config.yaml
n_head: 10
n_kv_head: 10
head_dim: 64
activation: "gelu"
rope_base: 10000.0
init_std_qkv: 0.0177
init_std_down: 0.0
lr_mult_qkv: 0.5
grad_clip: 1.0
schedule: "cos"
seq_len: 512
Each number is 128 + 32 x the weight over its row's rms, rounded and kept within 0 to 255. Layers, rows and columns count from 0. The size above them is the row's rms in percent of the matrix's.

# layer 10 attention key, 640x640, rms 0.0346, rows 22-126, columns 128-191
size [ 98 102  99 105 105  99  97 100  98  97 103  99 102  94 101 101  97  98  95  97 100 100  92  99  93  96 100  98  95 100  96  96  96 100 104  97 102  98  96  95  96 100  99  91 100 101 100  94  95  93  91  96  97 100  89  96  95  94  94  99 100  94 100  92  95  95  95  96  92  95  96 103  96 102 101 101  95  94  95  93  97 100  95 101  99  99 102  93 100  97  92  94  94  99 103 103  99 101  96 102  97  97 102  99  90]
[[105 161 106 122 180 118  89 148 109 118 189  95 117 103  85  94 165 152 120 165 104 177 176 111  91 112  80 120 147  66 113 114 124 119  91 155 118 140  78 144 148 134 116 124  61  81  99 183 155 148 143 163 146 147 138 132 128 151 120 164 198 169 127 160]
 [227 169 118 128 185 152 101 132 184 172 115 161 125 106 124 123 115  85 103 124 107 137  69 140 172 119 131 129 113 129  65 142  88 100 111 189  99 127 138 139  65 154  68 124 132 112 110 116 193 140 141 181 132 200 112  91 150 121 172 158 133 170 107 168]
 [159 116 118 152 183 101  96  97 103 146 158 170 169 113 117 191 136  95 148 177 186 109 129 138  88 158 138 171 121 141 106 161 126  84 136 124 124 133 118 180 149 163 117 178 106 164 130  94 117 154 101 169 114 125 165 124 154 159 121 117 202 145  69  84]
 [141  77 173 123 103 184 102 147 174  80 119 164 127 137 109  55 128 110 144 118  70 150 114  66  90 100 108 125 142 120  85 164 133 157 139 157 149 143  93 116 155 169  88 120 162 128  92 106 157 198 155 123 117 142 157 163 132 117 180 101 135  95 154  87]
 [129 113 119 108 125 149 145  75 134 152 134 126 174 145 141 143  83  90 106 127 127 144  65 116 187 113 179 140 148 138  61 133  96  48 115 126 148 113 114 100 134 160 138 178 107 113 146 100 128 170 108 168 163 134 109 152  81 117  68  91 126 120 101 138]
 [125  86  95 143  85 111  97  91 139 112 110 146 117 109 170  78 127 129  78 148 106 177 164 134  90 141 107  74 130 141 146  75 165  87  60  92 133 143 130 162 100  92 163 128 129 152  93 136 117 123 123  70 123  47 101 115  86 127 108 160 138 100 150 182]
 [135  70 108  70 164 103 135 162 164 121 168 100 119 152 162 127 106  93 138  84 111 116 101 107 168 115 176 120 166 142 103 143 176  98 161 135  84 122 178  87 128 172 120 119 148 112 109 103  69 100 107 130 103 101 147 108 125 148 120 131 180  70 138 151]
 [132 196 159 167  76  42  87 145 111 119 122 136 120 165 127 134 138 108 130  92 114 125 103  76 117 128 132 191  95 138 121 111 122 153 155 155 128 120 119 163 136 131  80  84  89 146 116  74 137 192  59 117  91 176 142 105 151 140 165 116 131 132 166 195]
 [148  84  84 210 171  44 109 159 130 140  93 157 119 110 123 156 134 146 147 102 151 146 163 100 146 115 112 168 113 124  92  94 125 176 133  52 170 148 146 143 129 187 142 136 122 173 179 120 160  99 110 123 154 101  92 127  99 127 157 157 149 159 139  96]
 [193 167 146 135 131 109 159  67 104 119  99 136 132 117 112 169 118 102 128  98 125 173 117  87 149 167 120 184  94  92  89  83  86 133 165 107 142  87 154  97  91 104 137 103  74 172 123  95  79  77  81 169 158 138 116  89 141 147 125  75 125 131 126 128]
 [126  89 153 163 179 166  91 127 186 113  72 154  95 112 129 163  98 195 128 141 176 135 131 110 202 117 190 138 145 126 150 150 103 118 123 104 129 185  74  96 179  90 107  84  97 134 125 126 180 140 191 123 116 109 137 118 144 184  83  89 180 171  77 146]
 [204  68 147 121 175 174 163  90  97  46 119 148 116 131 111  80  99 138  98 125  88 160 117  86 164 145 156 141 129 170 105 114 103 115 135 147 126 145 100  94 156  78 122 142  70 134 204 114 119 129 121 122 114 117  97 114 150  56  86 141 103 132 111 130]
 [175 157 120 136  94  64  97 113 160 113 112 145 149 128 118 130  99  86 104 108 125 128  98 117 125 163 167 103 111 159 137 103 126 145 151 104 136  83  81 138 179 107 165  84 150 117 151 128 158 126  45 124 119 138 184 142 161  82 168 132 159  95  95  78]
 [121  97 118 128 111 120 118 140 200 164  63  64 129 163 136 129 118  65 145 135  80  72 183  93  90 180 139 114 168 152 143  74 141 153 128  92 122 162 124 103 135 173 175 136 116 175 180  98  96  58 130 159 102 126 174 124 107 197 104  76  64 118 120 128]
 [147 173 207 166 128 157 100 134  86 142 112 159 100 108 127  91 185 125 124 163  71 133  96 138  90  51 144 166  97 125 101 133  31  84 175 114 175 121 149 161 115 107 138 114 146  94 141  93 174 160 124 114 123 109 102 194 120 140 103 117  83 131 144 156]
 [124 113 134  88 111  88 153  80 172 155 131 104 170 132 156 122 108 127 132 163  92 111 140 130 164 168 123  65 170 150  95 110 112 159 179 127 125 142 161 121 121 184 144 105 124 104 112 126 147 108 100 153 138  46 176  83 111 131  89 164 231 128 151 133]
 [112  85  89  72 183 129 126 100 166 200  94 131 103 119 142 131 124  65 166 110 148 126 134 175  90 124 166 102 146 157 128  94 109 108  99 160 177 126 109 136 171 182 129 137 167 153 158 165 121 167 153 113 142 125 134 104 152 149 102 153  67  56 161 100]
 [204 121 150 177 178 118 115 113 127 120 107 143  85 127 185 116 116 125 101 102 134  75 112 100  62 194 120 181  89 167 118  96  88 153 170 124 182 141  97 115 143 136 110 114 157  64 157 186 151 107  88 190  38 180  95  98 119 102 100  61 128 181 119 160]
 [ 94 109 144 151 163 129  99 122 108  96 182 118 154 193 142  73 157 110 126 221 106 142 204 155  80 129 147 170 135 137 144 186 109 165 145 166 119 145 144 164 136 153 112 156 124 161  61  71 198  90 123 107 132 121 100 159 100 122 140 133 123 151  87  95]
 [147 100 163 104  68 102 150  73 123 105 152 128 101  67 190 154  93  98 107 178 131 106 134  95 141 109 138 118 102 110 146  92 182 129 128 124 190 109 134  89  59  18  86 102 175 115 125 110 136  96 121 127 104 131 162 148 107 139 196 151 145 121  94 117]
 [143 115 120 121  91  73 155 171 127 157 186 134 115 116 179 155 174 138 118 185 120  91  88  96 187 113 155  78  84 157 140 137 103  54 205 148 128 151 121 163 114 161 125 129 129 151 120 156 112 126 159 129 159 137 153 167 127 154 119 174  96 166 122 156]
 [ 99 108 143 175 154 121  88 169  48 144 207 185 128 104 180 108 121 118 134 178 160  90 135 148 122 138 130 130 105 162 134 152 143 190 129 127  74 179 162 147 121 125  85  88 123 127 180 168 117 132 120 128 149 124 127 151 111 133 103 151 156 154 163 121]
 [173  97  82 146  39 143 141  90 114 103 128 115 122 100 107  84 134 153 108  68 164  80 128 130  90 173 140 107  84 144 124 131  98 147 149 100  84 152 130 147  93 130 119 132 189  99 139 117 191 145 117  97 132 135 142 141 155 168 111 197 133  74 127 121]
 [166 115 104 155 138 112 116 101 147 128 120 136  90  82 161 181 158 162 108 126  75 137 121 130 102  92 126 151 148  95 145 164 107 103  89 134  90  90 193 170 105 121 119  78 114  96  76 136 121 173 149  91 100 110 143 121 133 138 162 138 144 123 152 118]
 [190 164 111  75 176 130 147 160  75  82 116 113 166 122 122 125 140  77  86 116 113 140  80 150 188 167 173 109 151 145 124  77 134 159 134 134 104  98 121 106 141 114  98 110 107 225 126 102 206 138  73 120 166 195 105 108 118 106 127 101 125 131 152 127]
 [104  94 130 127 141 130 120 129 113 121 123 138 173 117 156 154 155 122 216  94 133 192 143 107 149 138 140  88 126 103  81 163 133 200 100 120 175 106 141 152 129 170 198  88 168 110 185 115 105 139 125 137 181  82 138  73 149 153 158 102 168 156 158 154]
 [ 62 149 150 145 126 142 117 142 124  45 106  87 125 102 133  82 137 180  88 120 167 110 111 106  82 131 132 129 202 126 146 100 150  99  90 139 151 135 124 150 120 100  82 154  70 146 151 131 173 126 121 108  95 105 141  87 102  99 102  92 106 150 124 101]
 [ 69  95 120 112  96 100 142 100 136  71  97 203 118 126 129  97 116 127 165 108  63  59 108 164 112  89  80  87  99  50  92  72 132 132 121 139  73 137 130 121 105 121 138 120 121 118 114 152 161 105 176  96 129 109 211 142 151 120 161 136 158  78 104 114]
 [169 141 172 159 167 110 132 136 155 190 111 131 151 114 136  95 120  80 156 164 134  49 155 168  87 137 111  97 131 107 135 106 147 138 184 111 131  30  85 138 109  92 143 144 141 175 116 183 144  66 111  46 153 147 116 110 130 137 144 142 178 139 179 163]
 [133 145 238 131 117  88 103 138 160 133 110  83 144  72  99 141  85 145 129 107 156 150 126 136 158  94 105 130 100 142 174 144 104  82 123  55 151 123 208 147 157 113 120 157 111 140 117  91 147 124 147 102 162 143 145 122 112 163 125 103 101 114 126 114]
 [ 85 146 152 161 150 124 175 115 171 172 126  89 100 149  85 148  96 104 167 202 157 151 145 144 100 102 162 167 136 138 109  96 132 129  88 166 123 162  94  87  99 131  70  78 137 128 155 147 133 115 100 133  97 178 182 124 138 125 159 143 165  90 199 125]
 [196 168 129 135 163 161  90 113 150 115 142 130 171 128 138 138 134 117 155 150 144  99 103 151 125 165  73 113 109 138 125 181 145 159 162 109 191  87 152 104  89 126 116  88 132 129  94 111 133 126 129 152 123  99 103 111  75 163 143 138 116 107  77 110]
 [ 85  97 134 126 126 146 140 126 132  75  58 144 108 147 150 152 115  83 174 126 136 229 138 152 129  65  90 118 136 138 109 186  98 145  93 138 119 104 144 112 134 107 102 174 146 160  86 103  47 164 158 146 170  68 152 114 166 130 123  91 102 129 151 137]
 [146 172 194 167 113 154 124 126 143 130 104 131 171 137  81  97 142 167  84  75 143 131 115  91 176 114 143 121 116  88  76  98 118 161 146 148 101 167 168 154 173 150 104 110  57 123 105  93 103 132 196 131 117 131 105 163 142 109 126 141  87 151 103  90]
 [100 171 102 117  69 165  96 138 154 132 187 153 171  63 168  76 149 134 128 132 155 124 132 109 144 145 104 102 125 111 165  98 121 114  97 208 118 144 134 129 122 179 127 156 138 125  83 173 146 134  67 114 119  83 177 134 135  97 133 112 189 134 135 177]
 [107 136 162  92 125 157 105 120 113 103  70 158  98 106 186 234 123  78 105 142 135 132 107 167 142 143 134 136 121 107 158  77 107  67 147 165  94 130 104 124 175 198 182 104  90 151 178 123 122 147 124 133 122 132 104  67  71 114 130 127  92 115 150  53]
 [147 135  67 115  71  81  99 171 128 141 158 131 137 190 152 108 136 144 166 111  65 116 100 169 114 108 118 168 171  96  93 174  93 159 108 151  87 145 133 162 115 188 106 146 143 138  96  77 110 137 172 102  84 202 105 130 171 135  73 106 169  96 158  90]
 [ 83 144  91 107 135 120 113  68 127 135 151 107 159  88 125 125 177  83  83 206 165 129 140 206 137 158 162 145 105 138 206 103 103 109 137  97 147  99 109 127 118 120 129 160 100  96 155 122 128  87 127 132 144 185 183 169  84 144 101  89 128 111 168 108]
 [148 131 137 106 196 114 154  90 102 136 126 102 132 156 131 162 106 146  90 202 173  93 145 148 145 124 117 103 116 166  84 128 184 185 105 156 157 140 122 152  57 122 176  84 121 109 147 126 165  46 160 131 178 103 142 103 137 144 159  94  90 162 111 139]
 [ 99 167  99 159  71 134 137 123 109  87 125 134 148 151 113 128 200 169 169 186 108 124 121 135 157  81  98 140 102  84 166 177  53  71 133 139 148 146 161 154 126 132 162 160 113  82  86 141 208 235  78 121 205 185 170 162 169  56  76 119 207 139 133 170]
 [140 132 168 134 118 101 129 115 139 114 122 177  95 137 104  75 164 123  94 113 111  86 177 167 132  65 165 175 139 173 141 100 155  83 183 146  93 189  94 100 144 109 126 183  92 143 126 133  53 103 137 103  80 152 143 130  75 114 141  84 151 113 186 135]
 [111 105 156 155 134 149 100  84  83 118 155 103 139 120 127 117  62 144 136 132 132 126 150 138 134 216 140 115  82 143  65 154 120 169 138 161 137 124  55 120 103 127  81  95 139 154 182 104 129 113 107 108 129 161 139 189 150  99 169 158 102  94 123 105]
 [173 130 193 134 110  76 128 108 110 112  97 122 106 110 143 133 146  95 141 142 157 134 135 150 136 128 110 111 112 126  75 180 123 152 120 127 155  90 161 127 174 181 164 103 166 133 155  74 154 163  92  94 166 132 158 123  73 138 114  35  61 102 117 120]
 [ 78  75 164 156 127 124 119 135 135 132 122 156 137 132 119 170 151 177 160 162 161 156 135 105  69 108 110  91 132 126  43  88  63 191 156 125 146 133 149 126 197 103 195 140 121 122 119 110  88 132 114 174 150  83 137 121  97 137 119 107 168 127  84 125]
 [ 92 145 119 140 115 105 115 161  98 128  71 169 114 155 159 159 143 163 108 132  98 154 164 127  74 146 151 166 109 116 136 145 118 119  96 134 127 124 135  84 127 146 187 199 122  60 127 114 148  92  83  94 147 121 149 150 144 121 135 114 125  71 123 158]
 [ 80 121 151  82 136 133 156 107 163 147  96  83 113 138 161 140 114 122 103 108 133 128  69 133 161  67 186 108 128 128 147 124 146 152  82  89 134 113  86 164 159 133 144 122 133 193 114 139 184 115  95 129 119 134 129 170  72 140 122 145 106 152 149 125]
 [132 139 109 143 128 137  96 126 132 108 168 156 116 125 137 116 112 127 205  78 159 159 145  87 130  98 159 126 111 108 116  57 123 136 132 109 105 143 159  85 152  92 126  95 130 153 108 126 174 142 153 110  86 112 179  94 126 110 171 117 133 123 129  94]
 [127 105 134 143 106 136  89 130  93  75  56  80 156 144 124 150 145 166 140 143 117 106 164 151 101 105 110  90 169 181 166 134  48 125 153 163 147  66  85  98 124 100 136 138 138 134 126  67 130 133 115 138 106 141  91 124 141  92 142  97  77 177 104  82]
 [120 132  97 146  59  83 138  87 124 124 153 100  97 135 104 181 103 116 101 116 207 150 134 143  92 139  73 194 116  91 123 154 140 102 132  75 123 120  97 148 134 103 138 106 158 128 128  97 168  89 117 123  91 135  92 138 117  72 150  91 141 126 122 177]
 [158  93  44 149  95 174  62 125 107 127 145 165 109 171 131 145 144 130  75 124 120  92 143 147 149 129 152 202 140 110 154 183  75 214 140  95 141  85  73 114 121 101 132 113 149 149 107  59 102 130 167 129 112 173 163 109  59 122 157 135 108 118 112 171]
 [196 116 121 106 147 131 124 125  72 125 149 116 145 131  70 129 133  76  66 166 118 128  99  73 166 119 160 102 120 169 183 110 107 115 121 123 187 128 141 203 139 152 128 148 113 160 114 141 122 158 172 140  83 135 114 180  99 102  86 107  68 153 117 189]
 [ 78 105 125 139 101 183 126 111 184 109 154 108 127 107  86 106 145 120 138 127 150  95  98 137 130 126 138 133 145 119 149 137 192 178 111 128 148 191 104 149 133 167 104 139 187 209 142  73  92 148 153  93 142 129 117  67  89  81 130 118 104 139 106 116]
 [ 78 131 122 163 114 122 101 108 103  98 141 170 130 106 128 130 156 167  85 142 180 127 149 143 166 149 185 209 194 102 114 109  95 116  66 131 104  89 182  96 111 125 149 208 137 142 169 166  76 121 162 132 138  57 133 112  92 175  73 105 167  97  59 129]
 [128 125 100  84 152 140 103 147 149  55 157 127 142  83 117 148 116 111 146 138  99  96  71 168 154 118 128 106 144 111 125 110 100 152 164 134 139 115 111 124 147  94  94  77 187 190 100 193  95  66 111 175 123 137  89 128 148  94 132 130 100  63 151 101]
 [ 90  87 100 146  88 114  77 121 119  93 145 148 111 147 120 104 122 136 112 118  95 115 132 141 161 161 181 145 130 156 150 142 156 176 116  60  71 158  95  70 147 149 155 130 164 137 151 138 129 139 168 116 146 156  89 108  95 125 152 188 101 112 178  64]
 [132 108  80 112 113 157 162 138  91 133  91 122 140 154  93 174 101 157 136 127 123 137 116  84 164 178 144 125 175 150 102 106 114 107  97 137 140 140 105 163 120 102 125 168 179 108 116  91 159 130 161  96 115 149 126 115 133  67 115 101 120 157 114 120]
 [ 74 168 163 170 162 135  78 113 144 114 117 155 102 189 109  96 117 120 135 170  90  90 128  77 118 129  95 125 107 114 125  99 153 146 136 165 203 103 129 164 145 144  86  86 113 114 121 131 151 161 154 131 109  89 102 102 160 103 144 159 141  95 152  90]
 [111 133 111 137 105 115 127  62 131 191 122 146 129 137 106 184 193 111 157 160 132  91 135  45 109 126 155 108 150 153 118 134 159 114 123  99 164  69 116 114 133 152  91 178  93 172 141 193 142 121 164 169  88 145 101 126 139 134 226 153  90 130  82 135]
 [105 161 154 137 111  93 134 147  98 109 219  92 102 140 120 138 126 138 133 144  90  83 151 147  79 154 111 178 136 107  98 180 123 117 169 127 193 114 183 106  85 118 100 158  89 152 196 125 136 148 150 106 140 159  98 104 135 141  93 121 149 132 102 132]
 [152 181 133  94 139 123  73 118 142 129 126 167 188 110 114 139 133 148 145 117 156 150 128 122  95 168 166 115 144 140  78 189 105 103  54 173 125 100 139 139 175 142 175 209 149 136 155 147 122 125  81  86 166 100 121 164 145 110 121 122 151 162 179 147]
 [ 85 146 106  56 142  96  79 157 144 148 128 154 105 135 112 105 181 146 115 139 131  65 107 155 162 186 145 140  85 112 121 124 168 152 132 142 132  94 124 125 124 151  93 152 131 123 145 130 113 102 129 151  87 125 110  44 181 148 139 100  86 127 153 120]
 [139  96  97  84 101 115 142  74 147 101  95 152 145 155 113 196 109 176  94 166 108  73 157 152 114  88 109 161 106 130  94  87 109  81 131  92 116  97 132 125 137 124 154 144 177 147  76 126 121 132 110 132 183 142 120 136 141 150 176 127 124 122 108 115]
 [120  89  50 134  94 102 133 176 114 110 114 170 170 142 143  81 131 141 154 131 127  58  97 134 200 132 102  82 132 118 128 146 144  72  70  95 108 173 124 149  83 122 119 101 154 103 190 131 154 200  95 121 166 149 135 136 159  85 109 110 122  98 101 106]
 [ 73  88 139 126 107  67 167 128 172 114 102  95  78 146 128 122 133  92 155 102 146  87 197 136 100 187 120  76 193 104 157 157 150 172  93 178 131 136 114 151  61 184 105  86 174 165  96 179 157 110  62 126  85 114 187 136 118 104 104 113 126  97 139 138]
 [136 112 113  80  61 137 100 115 175 164  97 134 190 130 115 113 138 146 150 132  76 167 121  60 159 155 123 174 163 178 185 156 185 129 123 186 111 174 170 164 160  99  58 149 106 141  95 136 158 138 111 173 133 105  93 108 168  93  60 116 119 200 137 118]
 [174  94 120 117 158 148 167 140 108 102 160 134 176 112  72 132 117 183 173 165 198  99 128 126  98 148  77 132  95 103 116 148 126 157 153 124  95 193 153 186  87 122 140 106  87 142 116 102 163 179 177 125 177 170 125  70 126 125 140 115  66 176 122 130]
 [120  90 151 100  73 178 119 131 136 127 157  99 156 102 132 115  73 211 106 142 138  71 178 112 170 119 182 110  91  87 102 106  35 130 119 177 128 102 155  79  93 157  60 143 120 114 168  81 157  73 135 134 133 131 117  77  75 162 119 138  86  89 138 147]
 [ 93 136 115 134  95 170 118 103 122 157  89  72 127 118 169  75 128 184 138 112  82 113 107 157 161 151 175 157  77  81 179 169 104  71 137  81 158 101 109 100 118 161  67  99 123 133 130 201 182 111 163  86  88 156 118  93 196 116 108  97  99 140 126 146]
 [141 175 147 139  81 159 166 122 157 134 115 132 135 129 160 114 131 101 105  98  71 121 100  63 129 127 122 123 141 147 123  75 123 167 103 161  68  95 166 110 176 163 199 178 137 127 128 145 188 122 132 127 138 146 131 112 177 167 112 150 171 122  72 189]
 [ 48 109 118 111 126 202 155 143 131  89 120 106 143 116 112  97  69 122 120 106 166 113 105 131 152 175 152 148  96 110 138 191 144 119  99  47  94 103 153 108 143  77  78 135 109 157 163  85 131  46 113 134 116 215  79 140 118 151 120  55  71  79 114 191]
 [147  96 162 140 115 149 146 118 113 155 117 102  69 134 105 115 156 126  94 137 144 175 105 137 135 148 115  79 115 117 157 106 152 142 148 179  65 141  76 190 128 133 115 167 131 114  48 117 146 180 110 161 145 106 175 101 128 119 118 175 172  99 151  82]
 [142 140 146 145  91 156 116 162  93 128 102  87 108 115  70 189  90 162  70  83  91 141 110 150  67 196 152 128  79 136 118 181 139  64 104 124 144 117 136  86 183 136 135 142 134 146  81 109  98 121 104 176 136 113 117 100 102 112  73 150 152 134 192 136]
 [ 85 148 197  99 122 104 160 104 101 144  95 185 111 124 107 135 139 189 147 142 146  47  92 138 142 152 128 184 152 150 140 129 172 173 167 156 124 166 133 170 142 146 177 109  66 142  88 141 140 154 123 113 147 141 154 180  64 110  86 135 179 151  94 102]
 [210 156 165  82  69 143 203 160 144  97 158 163 141 170 145 128 131 147  78 213 170 134 112 163 132  89 110  62 196 145 101 147 165 193 149 144 117  88 125  97 104  80  96 110 159 120 115  47 146 119 133  96 147 156 144 152 138 126  89 161 155 104  82 126]
 [ 78 161 172  96 114 176 177 206 143 109 177 152 117 140 121 228 120 152 133 117  92 134  88 113 122 179 171 164 132 112 150 100 129 114 125 149 153  96  84 121  90 103  80 171 119 135 185 175 141 115 124  99  74 140 145 157 109 116 141 165 110 185 134 151]
 [169 117 127  98  98  94 157 118 119 139 114 107 171 151 134 142 103 162 100  62 161 128 150  86 144 130 132 112  93 107 198 111 141 174 137  76 121 132  94 144 149 146 141 150 110 126 134 126 124 102 143 158  85 108 110 172 115 123 192 124  92 121 174 100]
 [ 85  59 103 167 202 119 129 143 190 107 119  78  97 123  97 134 168 115 132 129 122 166 158  77  78  52 100  90 204  91  94 207 180 115 118 110 167 126 135 113 128  80 118 125 176  51 110 105 122 109 157  94 101 149 152 158 118 151  97 112 115 150 181 160]
 [143 150 109 133 135  55 139 146 127 164  61 131 155 122 135  65 144 171 110 106 131 107 182 190  84  96 146 124 126  73 210 124 165 100 169 116 153 163 170 154  87 131 104 118 125 119 127 134  93 127 112  75 148 149 107  56 180  96 194 172 128 173 119 109]
 [ 78 144  88 106 184 148 186 194  95 131 136 152  94 151 107 124 120 148 129 139 154 135 118 106  82 132 159  68 114 115 149 125 120  93  88 157  85 188 152 142 131  99 150 139 136 154 132 103  93 134 120 126  93  95 159  84 180 131 179  81 134 130  93  73]
 [135 187 145 125 158 148 113 140 177 108 131 105  98 116 165 149 154  92 135 120  70 188 181 127  78 175 106 126  99  73 106 121 154 126 102 117 104 154 132 153 183 182  94 162  74 122  98 100  92 135 154 122 148 137 122 148 161 150  91 133  99 110  79 169]
 [117 127 187  92 106 127  75 172 123 111  90 160 123 117 115 156  28 139 141 161 159 111 152 119 105  79  68 175 134 101 112 150 135 212 109 142 152 108 101 122 119 134  99  96  81 152 131 134  64 125 114 120 131 164 128 137 125  99 160  65 168 165 102 119]
 [119 111  76 116 165 137 111 148 131 201  94 133 121  87  82 136 135 177 164 110 157 109 173 166 135 121 150 170 151 129 173 129 147 147  86 152  97 142  75 118 112  77 154  96 142 103 209  85 123 136  93 133 184 103 153 144 106 111 159 129 146 144 152  67]
 [126 116 101 110  92 153 114 161 114 123  81 171 127  60 123 134 112 155 171 109  96 105 163 165 130 114 154 126 175 106 145 144 201 119 117  88  75 204 163 137  92 151 128 142  94 193 125  70 140 156 104 134 125 171 144 163 151 115 100 143 100 139 106 171]
 [134  81  75 101 105 154 122  50 170 153  82  79 122 100  63 147 133 115 122  65 134 166 167  82 129 152  91 100 183 134 148  91 136 121  93 145 131 134 131 114 139  76 106 102 121 137  43 109 149 112  53 149 124 177 138  99 100  91 100 123 145 113 137 107]
 [123 145 147 159 115 150 169 108 110  94 107 139 138 120 136 157 123 112 126 122 143 153 146  76  74 100 121  74 121 170 161 144 150 140 161 124 115 133  78 180 150 116 123  56  66 139  84 125  98 171 124 144 163 162 149 141 178  70 155 159 187 176 119  79]
 [ 79  79 150 162 127 111 130 185 142  59 155 140 155 138  67 126 105 190 102 135 109 114 117  96 156 141 130  46 102 144 136 138 128 121  72 138 157 177 156 145 115 110 115 159 117 152 105 152  76 160 188  85 121 144  54 116 123 151 146 138 175 169 148 147]
 [126  91 132 200  81 129 133 137 155 162 100 122 145 127 148  98 139 130 161 130 204  75 140 150 111  92 100  87 123 169 140 128 123  96 141 123 123 158 151 171 126 119  96 135 133 179  96 120 117 137  75 160 110 173 142 108 197 109 137 136  75 119  56 130]
 [108  99 143 108 124 122  77 196 110 103 128 124 142 137 132 115 112 141 111 104 140 151 121 150 128  97 127  89  81 107 117  76 103 116 148  76 169 158  73 152 102 168 130 158  70 103 157 122 108 133 151 102 170  86 179  69 115 148  87 121 131 113 117 118]
 [166 127 178 154 144  95  79 178  91 126 146 137 114  85 167 156 154 136 145 144 146 173 119 140 123 132 121 171 127 178 130  91 162 122 130 174 164 172 101 164 171 139 120 134  78  85  90 144 153 128 168 132 144 140 124 150 121 130 167 115 136 140  88  71]
 [ 82 127 199  86  85 117 160 140 129 111 126 157 116  62 160  86  87  65  98 171  52 118 117 101 120 102 164 121 126 138  95 145 139 125 141 119 136 123 140 126  70 127  89 126 144  81 140 121 105 133 124 128 111  57 159 149 162 151 139 118  89 108 108  65]
 [ 91 196 130 165 185 148 140 112 125 123 163 166 124 155 120  79  99 136 113 169 138 161  90  96 109 125 192 102  47 111 122 147 134 172 142 129 155 178 114 130 113 103 117 141  84  87 100 156 118 136 114 160 127 186 159 160 173  67 137 102 125 113 164  93]
 [143  66 178 109  88 105 160 127 114 137  98  77 151 122 147 146 153  85  98 137 131 131 126 113  92 208 143 168 137 139 150  97 150 118 119 126 133  75 137  72 128 147  89 145  89  90 164 143 184 157 122 183 111 138 116 102  97 152 122 145 116 124 128  48]
 [133  88  86  76 169 130  89 101  79 167 127 159 140  99  64 123 134  97 155 134 130  99 163  97 151 105 118 120 196  94 131 131  95 178 142 160 121 138  65 118 140  92 119 101 134 102 187 109 151 173 136 119 118  72 146  85 185  96 108 163 110  98 143  64]
 [170  94  97 153 153 163 178  94  94 153 191 119 191 140 106  62 203  91 148  68 113 107 116 190 165  65 173 146 164 138 151 190  95 119 127  78 115 134  90 105 114 143 124 116 137 167 102 110  73 133 101  77 150 102 113 113  92 143  65 130 173  49 153 136]
 [ 91 135 130  28 178 163  49 116 133 140 139 135 120 138 184 131 152  90 130 118 115  87 113 123  92 108 126 112 135 123 133  79 108 155 118 162 139 142 191 150  62 180 128 148 137 138 143 116 129 142 130 142 120  94 153 175 152 114 122 137  70 106  82 130]
 [140 189 152 129 100 145 147 103  32 108 142 135 159 161 173 155 126 117 180 112 147  82 192 130 123 106  93  19 167 142 191 144 153 139 167 107  93 146 159 154 158  89 129 136  88 155  85 110 153 108 145  92 135 151 104 114  97 101 126 131 115 130 119 125]
 [117 116 140 144  95 135 166 169 112 198 166 160 112 106 165  75 148 111 124  98  52 138  97 167 144 110 125 108 105 127 150  64  93 121  75 138  88 141 172 130 145 141 131 121 163 153 168  99  98 124  93  84 164 151 131 169 147 176 187 117 139 154 186 139]
 [125 150 109  97 137 187  97 151 144 129 103 125 178 110  98 108 106 190 153 109 140 171 153 126 159 118 180 113 124 100 136 114  61 107  76 144 134 117 114 158 118  95 111  94 127  69 125 165 112  81 154 148 107 121 101 141 118 166 142 180  59  48 155 124]
 [153 125 127  93  86 155 143 136 173 183 148 122 124 144 219 120 108 166  94  12  86 117 114 103 182 212 164 114 102 117 168 117 129 153 125 176 115 120  93 117 135 157 125 149 101 179 126 125  66 139  73 176 120 140 124 105 125 106 153 173 133 155 122 170]
 [139 143 145 118  85 136 177 118 120 178  88 134 132 205 145  93  78 118 151  72 190 106 146 105 167 133  80 121 149 106 100 126 119  99 131 132  95  84 112 128  55 109 174 188  47 182 164 162 145 160  87 122 121  65 158 111  99 100 102 118 201  96  67 137]
 [ 51  78  97 101 119 109 118 148 109 157 131 108 116 126 122  70 112 163  96 116 125 139  91 110 106  68 182  98 146 180 128 146 119 111 136 129 101  83 148  88 110 146  54 169 132 119 176 111 166 170 175 130 140  90 133 186 103 113 151 131  90 134 157  90]
 [126 181 143  87 177  94 124 161 134 157 170 148 120 138 175 123 109 113 150  97 128 108  75 159 158 155 147  89 168 147 139 175  93 112 132 151 126 152 142 109 145 182 141 142 122  45 100  99 148 150 167 125 100 164 148 145  76  86 161 130 111 147 108 103]
 [141 103 174 116 105 151  37 118 149  70 151 163 152 118 140 113 126 150  84 142  56  83 162 137  81 126 135 101 140 156 117 145 109 167 107 153  89 119 111 138 135 139 145  65 114 170  88 133 111 103 155 113 132 106 171 109 116 114 124  56  74 143 136 159]
 [154 155 145 104 127 146 146 147 162 134 110 135 160 109 135 135 168 180 119 131 166 154 123  75  86 161 129 130 119  67 118 156 126  97  87 111  65 110 145 122 111 108 138 190 144 157 164 139  69 163 115 179 126  87 170 103 139 127 148 189 153 101  70 182]
 [121 162  94 148 126 147 104 155  21 196 104 150  91 104 141 160 107 170  58 160 151 108  94 131 131 132 165 169 134 132 106 144 109 115 132 159 134  66  89 146 118  98 125  84  89 186 126 163  95 183 162 129 119 155 100 186 201  85 100  91  64 151 105 122]]